config.yaml
hidden_size: 448
num_attention_heads: 7
norm: "layernorm"
norm_place: "pre"
bias: "all"
tie_word_embeddings: true
parallel_block: false
optimizer: "muon_variant"
decay_fraction: 0.697
Each number is 200 + 30 x the weight over its row's rms, rounded and kept within 0 to 999. Layers, rows and columns count from 0. The size before them is the row's rms in percent of the matrix's.

# up: layer 10 MLP up, 1792x448, rms 0.0923, rows 1383-1386, columns 0-223
# down: layer 10 MLP down (transposed), 1792x448, rms 0.102, rows 1383-1386, columns 0-223
up1383,095,220,211,184,182,213,186,145,212,165,202,160,169,185,207,200,96,167,213,158,228,191,159,213,136,153,243,211,192,188,157,186,235,186,207,168,194,230,208,208,179,166,195,207,154,190,185,167,199,151,225,193,214,143,211,179,172,184,206,178,202,243,156,138,184,183,249,221,179,173,230,199,240,202,214,210,233,179,196,268,232,216,224,211,204,241,150,198,199,200,177,219,182,196,189,253,161,197,141,212,226,181,175,193,189,198,234,175,171,237,190,207,227,212,219,150,192,174,174,191,238,166,186,196,168,206,187,137,196,171,147,192,209,197,150,168,234,216,191,192,251,205,223,189,226,244,183,173,177,207,193,237,260,205,220,217,198,175,150,184,259,184,208,201,192,218,229,208,265,211,223,211,208,217,191,184,219,237,239,215,230,191,234,203,146,196,130,226,205,205,242,199,137,250,186,222,229,213,246,206,171,233,160,172,159,193,212,203,207,199,210,203,185,251,219,196,190,176,183,238,147,253,143,199,218
down1383,105,165,199,190,128,208,227,223,183,205,198,248,230,214,173,155,217,185,184,205,202,226,208,199,245,185,198,164,189,204,211,269,213,211,282,191,147,188,180,212,204,189,134,217,226,240,165,210,163,160,209,225,193,201,238,171,212,217,190,193,174,196,136,206,197,194,164,205,228,201,170,191,198,185,192,200,164,190,171,197,215,217,205,233,169,188,242,193,149,227,207,191,211,172,164,217,182,245,228,175,240,210,188,177,158,191,246,202,190,183,186,160,188,197,182,194,188,209,203,225,185,156,169,150,218,160,210,205,150,200,259,250,162,174,226,204,176,245,237,209,241,291,218,179,255,145,187,185,213,210,224,212,226,222,136,211,233,288,184,217,205,210,243,203,227,193,206,202,247,151,190,188,209,182,229,207,228,155,159,245,193,222,146,179,148,247,234,216,205,214,233,214,179,277,241,185,271,211,212,180,217,144,247,204,184,208,158,171,216,240,224,175,215,148,263,232,231,216,210,194,196,169,181,202,203
up1384,099,253,213,212,171,203,259,251,233,194,161,196,182,182,195,178,185,215,185,137,240,212,152,223,185,240,203,228,182,199,186,148,144,198,203,227,190,208,222,195,265,177,236,181,216,226,192,217,206,179,140,216,207,155,220,176,194,202,214,187,193,175,207,238,219,180,175,165,205,246,156,237,145,247,219,188,173,190,218,254,217,213,202,216,216,220,221,166,203,223,146,218,172,272,200,202,177,189,206,204,182,208,214,127,222,206,197,180,204,233,219,208,239,164,200,184,193,158,216,275,159,176,184,241,155,201,207,211,221,177,232,198,201,154,155,194,210,173,182,209,216,235,207,223,206,209,204,203,185,199,251,168,237,224,192,166,232,175,205,202,157,177,216,269,173,174,231,179,190,217,180,156,158,225,182,176,219,178,173,216,242,190,188,203,173,221,189,262,200,194,238,207,207,253,154,217,208,234,158,184,139,201,211,213,241,234,266,231,232,220,185,215,203,157,216,236,222,209,218,210,194,203,142,191,263
down1384,098,217,207,216,202,211,179,205,218,202,225,185,215,215,203,191,220,194,233,133,251,219,216,200,199,162,192,207,192,206,149,171,177,129,200,180,190,236,184,166,229,220,181,165,208,179,176,227,248,199,172,202,203,214,147,190,166,224,157,232,181,214,150,233,196,195,232,199,219,225,170,212,191,210,254,179,216,205,223,217,238,172,203,233,136,239,194,157,164,196,200,206,202,179,153,187,250,192,178,225,174,237,156,215,183,143,218,245,186,182,177,194,172,214,231,240,215,186,207,227,155,180,139,214,183,232,184,202,262,149,200,155,191,183,162,190,107,206,177,236,169,205,199,206,212,209,217,256,212,238,154,172,228,230,182,198,248,188,228,193,157,245,207,246,164,199,214,200,239,186,214,202,246,202,195,198,187,174,199,208,173,193,208,205,175,243,183,247,195,217,210,190,182,236,238,196,172,221,183,151,189,189,151,171,186,180,219,197,196,184,224,238,261,186,258,195,143,157,287,181,162,211,208,233,199
up1385,095,269,228,148,175,235,175,209,178,253,178,206,213,224,263,214,218,163,193,197,203,194,200,232,201,216,231,209,216,241,166,182,228,261,182,171,223,203,199,165,182,206,156,140,208,256,194,183,216,190,238,160,208,161,240,213,210,205,161,199,192,195,229,157,212,201,239,242,181,232,196,227,248,161,236,191,202,184,226,199,174,195,204,211,193,232,204,193,187,190,154,120,167,159,190,239,219,239,229,197,212,133,186,199,143,184,166,228,182,196,180,203,228,178,219,180,193,198,236,188,249,173,174,233,213,235,224,197,135,210,208,161,232,177,219,197,166,194,169,180,214,231,224,233,210,184,174,151,160,190,214,191,223,191,205,239,242,203,170,176,222,193,227,187,227,104,211,228,185,184,274,198,246,150,201,248,174,191,195,192,191,184,185,174,189,160,196,147,174,157,198,195,265,225,207,204,231,239,252,239,190,213,211,201,208,195,158,271,187,142,221,217,216,236,199,221,135,215,215,235,156,231,222,198,278
down1385,097,225,229,185,235,161,257,197,203,178,193,189,203,155,183,245,215,184,184,129,175,222,189,262,232,216,194,214,178,199,181,226,209,205,243,251,239,163,225,173,176,112,242,203,225,177,159,219,182,223,171,261,248,147,185,176,202,202,235,205,170,195,215,209,156,167,147,153,217,225,226,188,185,230,173,160,210,226,208,226,197,151,228,185,231,185,226,187,210,192,241,217,188,251,187,223,192,210,200,229,188,185,214,279,265,240,202,234,196,169,151,230,231,203,248,223,226,196,203,206,194,219,174,202,147,232,192,202,223,235,165,224,220,254,213,188,228,138,232,205,215,203,206,171,156,163,231,185,218,236,152,224,226,204,203,236,207,208,181,220,218,175,194,218,196,197,211,147,217,202,190,239,203,211,148,168,227,169,160,259,224,189,144,217,201,227,150,215,222,218,199,216,169,162,179,202,169,209,187,196,209,245,238,194,249,193,234,189,189,186,197,192,204,195,142,223,219,204,218,218,177,185,155,252,176
up1386,099,180,186,249,132,237,168,189,241,180,180,252,159,202,215,167,245,146,151,196,235,170,220,218,198,220,173,158,150,248,191,132,216,210,182,222,229,223,172,196,206,181,208,191,159,206,211,190,218,227,160,174,262,211,235,217,221,212,203,213,232,202,211,246,242,281,224,202,176,189,221,219,184,146,228,177,203,193,246,200,219,203,200,204,174,179,192,162,183,184,174,246,194,206,201,167,169,171,177,216,226,202,195,207,125,161,180,189,224,198,205,212,231,145,234,206,204,244,168,151,211,239,221,159,174,141,180,226,205,214,197,227,159,220,225,219,170,227,231,245,159,197,179,260,235,194,201,181,186,193,154,227,204,192,206,193,197,253,205,190,181,233,203,145,153,249,259,202,219,205,225,199,193,185,216,160,240,134,170,229,220,197,172,168,182,178,245,203,134,166,166,217,270,205,223,230,230,240,190,185,213,129,205,223,193,194,181,164,216,226,193,200,266,179,203,170,179,227,202,225,178,204,146,208,196
down1386,099,226,205,196,236,230,229,225,190,169,190,189,205,170,165,217,203,232,188,221,197,188,202,185,189,163,228,148,234,144,179,208,212,221,254,198,203,181,192,174,235,241,240,193,176,162,226,157,167,218,170,190,160,206,247,202,168,177,206,197,170,223,189,177,182,116,230,224,177,157,205,233,228,231,198,231,184,239,172,217,204,189,240,140,189,204,189,193,176,180,242,204,186,241,196,240,189,221,247,205,195,224,221,288,171,248,138,173,235,159,219,193,216,203,193,187,185,199,219,241,227,165,210,204,223,242,167,223,189,174,207,176,219,207,273,197,193,219,188,186,225,249,226,193,213,178,204,271,199,250,201,213,199,218,203,201,258,224,179,207,148,262,147,188,183,276,226,179,222,166,164,219,178,220,251,209,144,211,224,203,190,208,154,225,164,213,210,176,213,176,159,236,149,192,176,225,168,173,192,191,205,184,204,198,193,208,224,186,226,237,172,176,201,150,195,196,235,161,158,199,211,211,200,180,186